Weights of a small transformer language model: untied embeddings.
Each number is 500 + 50 x the weight over its row's rms, rounded and kept within 0 to 999. Layers, rows and columns count from 0. Numbers have three digits each. The size before them is the row's rms in percent of the matrix's.

# down: layer 4 MLP down (transposed), 1536x384, rms 0.261, rows 1307-1390, columns 96-127
# up: layer 4 MLP up, 1536x384, rms 0.204, rows 1308-1391, columns 96-127
down1307 101:527462529417551504482438490438537502434479450464492585460505499465509549520413502457598503468472
up1308 096:431504480537488470524422441520543549480575534480531456521514463605547505478527536584481479480439
down1308 096:537471423484467474470474472432503508571499536437513486511516544482438446598501528477450358528374
up1309 089:531424402462442505480432593548459474545496470578565528538585492509537532459563528561548448539481
down1309 101:383564488528530435467542511593503469614569522562473510447470527493485414472450504528485506454519
up1310 100:426498493516520518432505482469496458440494520447510528464482433552452468531494494594494557574464
down1310 099:472505592518549548476577475495556503485532635517432593442547562490530474497480564495543595430469
up1311 091:492514529523557520541515492478387470487492554594538440452509448519534463520499434508493480457505
down1311 090:545487506559509441458500481481533478548492472338508601579473528467500385460518572488554571540514
up1312 095:498527477557618533465578452480550561424524507460469491465495617386538465561516507517473550487506
down1312 096:529498540543430575461557575465483548425546512549531553579483449581501449476494557458493460522463
up1313 096:480475488539483510470538566497487576516522451460440503467465456467491557500421480512489483526471
down1313 102:447585562455507525523422515519595490493404474547522477501509475468524521532544565518469558622461
up1314 104:479543487564469480593552485514407602562530485546468467427431533519473523518516574551550475548472
down1314 107:545434603482454529537401596548552460495563488436470510567554445498502488513567494456460505545479
up1315 108:478462481528563408464508500476554489402416406588561470425518499546569448532475480474444544457535
down1315 102:484423541532461615473491487494560511581462545440445622547383483520380528478449567491497530495488
up1316 096:503506485530517529469465450492510473597580499515527508506521461461519470510455505484518429540447
down1316 105:491550517547488577492388395523547528497478477439512478571491590469521561524450542523504551634503
up1317 102:597465511466486482453462529573501512520465519612457513465438446525464493433553571452613489431442
down1317 101:521546504473418390596533449373530476493553487462466536518473444540552476596505547526469569438522
up1318 103:554457497409533519464523583542508543513600439494493404405485497449559524579526465506480484442514
down1318 099:436417547519544436504511407531567524565426440481504473481671455503423564491493479515444520492486
up1319 104:566496464591532449450482410547397526486461556580456384518499424519480515494562521580517505529537
down1319 091:418450594473464517568520507393641418496466561428467573539512437471499491515522522586547351485494
up1320 091:470487517487461525498452451370553509491572530440507568354377539522533478522459511484578525543429
down1320 096:443444473605496544470608522490378471586469457417511448521473450415423561442489462524475508491461
up1321 100:483586484381438492472484485533453466495430539552615562450483615513465516489448475565510506493518
down1321 105:459476568508490482450520580452427542541560618459558454324473529453533439537540427496503498426543
up1322 119:534500429490522561590519511533489484437496472484415529415562520499509428549483499452544444545429
down1322 099:479458526517485488390495464540535467510401508454588458561468536456487525503443485537537587414553
up1323 096:514545511501544600545488532507499429507492505484514470470433504366473533483482617565506505513486
down1323 102:429556526487480629487518546459455415493434422511556468487547556458471562499478505550498518471501
up1324 099:485475476472565560409519527486525529494467426447483363503470514552506442423458455475424461525505
down1324 098:424479500609561517479456440535473549460463412534518634494532501435517506557486460389505570528534
up1325 099:502532487512535493464521543569548470582495631438427606487458526497508541514485617539472563495531
down1325 099:598462520488519502522447575497529511497459578476511591479527555498557503494435601404479487516518
up1326 098:493529518443497471394401433549550496431549500576550457532507576483499476510476454485599506501572
down1326 090:570508535499414531537533508438458468555431596516449550579488489554565432494525494469423480539498
up1327 111:552513562529561502485536594502468505401510437509507567475553510523472470532510547514578507516489
down1327 102:452482435455512506483544496493493487474545484437477502515617502529495425465502445534511505423529
up1328 106:461487414512455586566449568503599452443494475531551604496488479567483580554608431598521609585502
down1328 103:463492574634462477511394458507511496459520401473524475555491453524547550506544495556488463491574
up1329 112:584460498556527560472516476462454497441525569535563510617461492577594544466508491570568460533439
down1329 109:571511442476382416495478471497493486470433499536440478469424481480599480502484497523429535490453
up1330 102:475501434534520489455538435472530480444505502439442428506533508604513543445419457435521509491428
down1330 105:425460558531567590488520524433490549563470517493563532488395572456444553569493478451477502532531
up1331 130:499491508532531544489534559516548485563534456516465458489526527555535533519518486510536504506577
down1331 137:508499502545503597577519592479512438549497467518460544498534524498425513544549423495534478466551
up1332 097:481500483535469446519522530449433505525548597414419573455469565461558484510479476426487474402583
down1332 093:581523453523442500514531504485457450553416453582433472470576497473474568463553470495525586565340
up1333 101:429586466486469451491530443479486427532499586564497502483397619578518470572560534504473480455488
down1333 103:472435610548553460448528472435507436464511513515535447485478493497488506471446458459480502586406
up1334 098:407500525515555537493450433466540551476539491517574430473545565447572534518455449563478486520478
down1334 100:592478391460612545450577520560502513502411543492516561523511512584510519567444540511495462507368
up1335 102:505456388464565503481404478535541504462481577499452503516519588622436505554461521526455507451469
down1335 098:475518514538515541585456424489539568517506479466433559555462484542506442471485497541480519507480
up1336 100:488562450442427547498445467534499558566489497487414440549525452496534515502505474556453454516487
down1336 087:508557544511525531546567502519596465462501555593472517375538590486574501495525459512480484533473
up1337 105:475524537466525522459533476518529508319481434483493442483520411512363503477509534469467543524491
down1337 102:402441461590487509473449561537529476452371489572550466503591442559534556569480630524447550581507
up1338 112:425531446502560459529598444558431580507509361496496463474502534505495547530454537567537442541507
down1338 108:375511485500476514537538404548493589495460563555518460449493514474473458482497492571513551479530
up1339 103:400508468529486460504488477423517431490473506533465551472425559522463444531463495450485492510508
down1339 098:476451487426455491460573525481533533461518423493501471495505427538469496526441498534513504491464
up1340 107:552510498417539484503552471577474543525527508520568568577525514531435482450451555421540475481481
down1340 104:472556583521476478509401484562445479582475425502502338473533393472525577486487466459502514528544
up1341 100:564561510585472536559560561501501581554562491371541443457509440541487515513579476572437440502449
down1341 103:419517433450524500460517528450463546580480559450537545489513555523509486466512466572557503442541
up1342 105:545453546540541492445455521448564534481497493530555487578522505468594497527399546444527541493450
down1342 095:461505540535509521514571466563508565493424523512419482530421573511501548457417475536555408591483
up1343 106:530496541511524620468489438392476527461466535422517518540516429463477522454520512421515582477466
down1343 102:504522527525445509436455511657554540499458545553550552489536468533421477466487494499631489495491
up1344 099:523573477575446436416441504414530432452463561470599432540436492548501571438521538523484577546617
down1344 098:493423436400487547470454523589504571510462482537473548448482475416606501458512501504473541533488
up1345 105:519433510518456482490425442516489558486497458537555539473526405548550482488423461558494510592509
down1345 105:510524506479493501525475504522360584505533538583470440493515535534538514538569492451563482490513
up1346 107:450375541571496471499472580437508491514464474509398466478531510560509519433390494552540406577490
down1346 101:599532489493570536526441490546483482502606502446531541438513515506521534583526467469562534534475
up1347 098:481461468475507547497510484414485559461459466558494529375450542518519499465599591493602453498579
down1347 102:429474584476498485553507466419479513518528414555507476505485484465477517373527517510424458569527
up1348 097:525484560594545505528491522496479483530474495517453468542533476527600469510478471508492423439578
down1348 091:469459465434413442576559507477530561517508485444457447502434547484534553551529492480540421547527
up1349 099:500464530463457493567557556486536515393461485596485498488449469509529492573486523586436519600512
down1349 097:568578430513512554566486469470466469486523504504548501588541533488464541498479583496563467555502
up1350 100:388444621483519479332458511442527622525498577500515521573485567486540518564410463476486432503496
down1350 096:607644442518508466593526537521496511489505494501486446507458544485560423500566545546384554534462
up1351 099:511451495554471505495407454558514463545482512487542478576528447513471529538596496409543513517474
down1351 102:489458564555427513503518492602558515536457528389494491491511503468491510490435498471490549505487
up1352 106:535501445519544539557345512470531427514476510495485452461515458432500454475538504488590522477451
down1352 097:531579546438471536447513505510560516471511472461542518513506511457472528499495514372469430501471
up1353 094:575515455494492513459559446547529514476513522488485514525450539479512467511642506477457635449631
down1353 097:510477546531521585484510565440446526465550446502452492452473568460541538563420539519503493550511
up1354 108:522530496454526542539550512532514543566425495507454461578411487473471428445449501426602432535560
down1354 100:438496509467545592508472511471579552412456555528479509491460449532471482504447456487536500433426
up1355 103:490569453508480509545454468453533532519601536463459446530527439522427494505440449513494527505507
down1355 102:558568525517431597491491559499521611479522485478493518457466519579510482481449386406508523533488
up1356 104:446538515507377440389504440497596527619434566510488447460477459490439454446471508554547419488533
down1356 105:464451497580496524586530466502522481555355428425600448539419436418456539570467505445525431529449
up1357 097:567481419551492469540509549541483520485432412523454509505453460463446514441501557412543529446527
down1357 088:443535557555521493486506455465552495501565585452428549547420450556467456554537428572505460569469
up1358 112:501484544562586467443561467508463475418553392487462519519478572591483504514507500474546502554504
down1358 098:585503554438496567515502400494521471535490460557455486439485426615565507449528495430492470510590
up1359 099:498477470496518522557461472534500492423516360415537382384593619476466571536564536493459418518521
down1359 096:491522417520508502395417469383600444477543454619506593463398487492617477505458417397513543424542
up1360 099:573495578467570448538528517334519434576429506480487414446483533515561514473487485526548408517488
down1360 099:516504357501443442538520448539540488482462472498438424497536539482456511423458488559532465442548
up1361 096:534480485566557408475501507466488592500497474484606470439432520522424439410504502559459526509459
down1361 097:519494436505465602477589446480590431485485463533461526434551461419402435527408513404435450552503
up1362 096:442533461525432523482502509438446578551553506550477578450450496595515409513542443460523576498555
down1362 103:470461530541477462445437561616418520513547561545525487489528492531588456428522544515452563565502
up1363 094:482505601524505443486466478479472513605540500566490488518500409515496582404484361478560560572429
down1363 099:497538514533492505513534472528513408529495449491490523560521427577542433568520438486477495497542
up1364 093:590535502516523508419540391506514457579467448445545509629490538578601440545455454602533490486444
down1364 100:484555463518559477454436436490586433509486538550501514565422505580534521530540538424561543461448
up1365 095:448485447540455491553499425452516546582525481390506509531529441494436489561558534603546486487540
down1365 095:577534537423449561408569551417448461483527465546490479529552469529569520489578546558493487472465
up1366 096:565547368515473514435575474402512488466548511502538543547504517458515392472469522463409468479443
down1366 103:494447526506524488518455532559428531442402440503575520460492547458452587543510431491551536512516
up1367 106:533479582601459508568478408553513446519489431575596456559483429608470536513461429532488426439543
down1367 106:504501426502560531479404367557484461482537537410479489518419471509437400468535588486580457510531
up1368 090:462569487589445443411455526532532648515520501410568588519501465531549544512462460576425459514534
down1368 097:516435478514593571550496476511456487571512488536533561505493417407527448492422485526541487457503
up1369 099:530518582478471472471504475519350519514517519495569537452438481527480400487407521547470439554481
down1369 096:485426453564556522482530529424548518529501467492428547513458441431522546557590482538524581491361
up1370 111:542484545366487411511478369486376554587392649489511441500477467510534503519408478513454536418473
down1370 099:493495427492521485594506477473597447575562537561447500408546517424465496537525483446594501458457
up1371 090:560576558486531508523516607614499517523556406557475540450456518567526403421475489446510526465504
down1371 098:463487384548454388453566409476479468560460548479514416566490468484506478545504540516481585536635
up1372 113:524417547474495485579511466484478494560536477426639437431486399514512553541580489463458486471504
down1372 108:561530516429466436490459468542479544519541544505465481471516476558496549511393509461433452456500
up1373 101:489627570535504470492526448528507480484437478530473432439487513538398497535479443502428521541580
down1373 093:452411589415508512481500468497473414487563434509531518433490490459511581463488385476478428469382
up1374 099:494575600503403537512486461509509579502526557558436543544503550491528434527549379474502590556504
down1374 097:445511422496443499527519442442579526528517507470488508458591422594612461360599432546360487459507
up1375 096:492435466506522428449561488472534583503552446504480520395560547410530533500533576521576500425451
down1375 101:497459502534441557502492389518432572524473471470408520590556515578495514476560569507529495475588
up1376 099:481522491456491485478534525379466511459494465505487491494492523576506490492528559476560537513508
down1376 101:475554448518471498505523530563447546472464581429511478416517557582464505415524535563428594470452
up1377 099:379511575543535458513544502455560475553471635586524475439482536459631589450474488496474543497393
down1377 094:517442483522464512475498449524502481498476436357501505511505485536410433538493532496395464546578
up1378 096:466456469595514501450504450454530464508480520560539503516560549488459455546551490476546473469501
down1378 104:476429590585543513472547449555457574534618464420518471480495421469428525460451505489502505484483
up1379 097:588438445416564471496516485516489525451391469484464555532524510535389403542486481446525466388477
down1379 103:489527548556446532489567496475515529451499479481566577519556509539476469431552438452511569517524
up1380 097:611555605456448500627492551532531534493517454503575577488553512504506573571441455548439433589551
down1380 102:530506450479505536590549509522597486477585521414575409477443623498453483489495545530544474472513
up1381 090:481519500476478539500594580455584529548443523530445449518450520533488483436440484463582492498451
down1381 103:398476600546517500465469562494580496541451471442462499525481541502532469593473515420544553407471
up1382 099:561585499532512518436559552503456487562462500510552463463543533460452479537550478479502428545447
down1382 099:507461497399557513484454476553500490409557527510494580624520517600490588457530522491558548469532
up1383 099:444434488467548478500450497481491502481510522497447463542502551450321560496443536502496551480575
down1383 098:477546479597436452585469480475462529568554506532542522431477567583577568502519486488545379456419
up1384 096:494474479459530433461484505475510518472528409489513445467463441536545588546461446506423574544469
down1384 102:541556498535383477515468566586485455496472495581585523555517489486566512615480554512574520396533
up1385 102:443431515547539527471480464534430441461378533520426501564506546495433463443482421366553485508510
down1385 090:549547454471547481490518526531562476567591465465468487451554450503549578454538464596426453503414
up1386 106:505568477505537502579450436497546395458480486490524538396482525553497472588454487456397473407435
down1386 096:510556572529513464488461496551465468537509466434534461422559439522594441470515518496460540516503
up1387 087:489401547516522443484543505580609547503528532540493452478570528457494490532559448584484509451478
down1387 097:505606453466568514569472495449464564442594406523492520517444466477503576463444559491464566472504
up1388 097:570475526557477485489593503586448461504468477480546448507482518468518484510483454535423496434491
down1388 103:482470506475436434415479400543548538542477525451545512484561370566479533472506534552450492510533
up1389 095:498518518469464454476566466569445444476434571434487490521489548513474515452531459434522458524537
down1389 100:468535504522491527484481504556508470445509449372397495564557519582471513446497431535498529530513
up1390 088:530531512513431517460567461499432472523499505470478438518478520473456468468541449512566518484401
down1390 095:495441532493428519512550482554548537535464505555531529530577426567511577483420525458522493500506
up1391 099:494426498550561520580436508531501486501487438605553517435537534571470539465436491445545483581555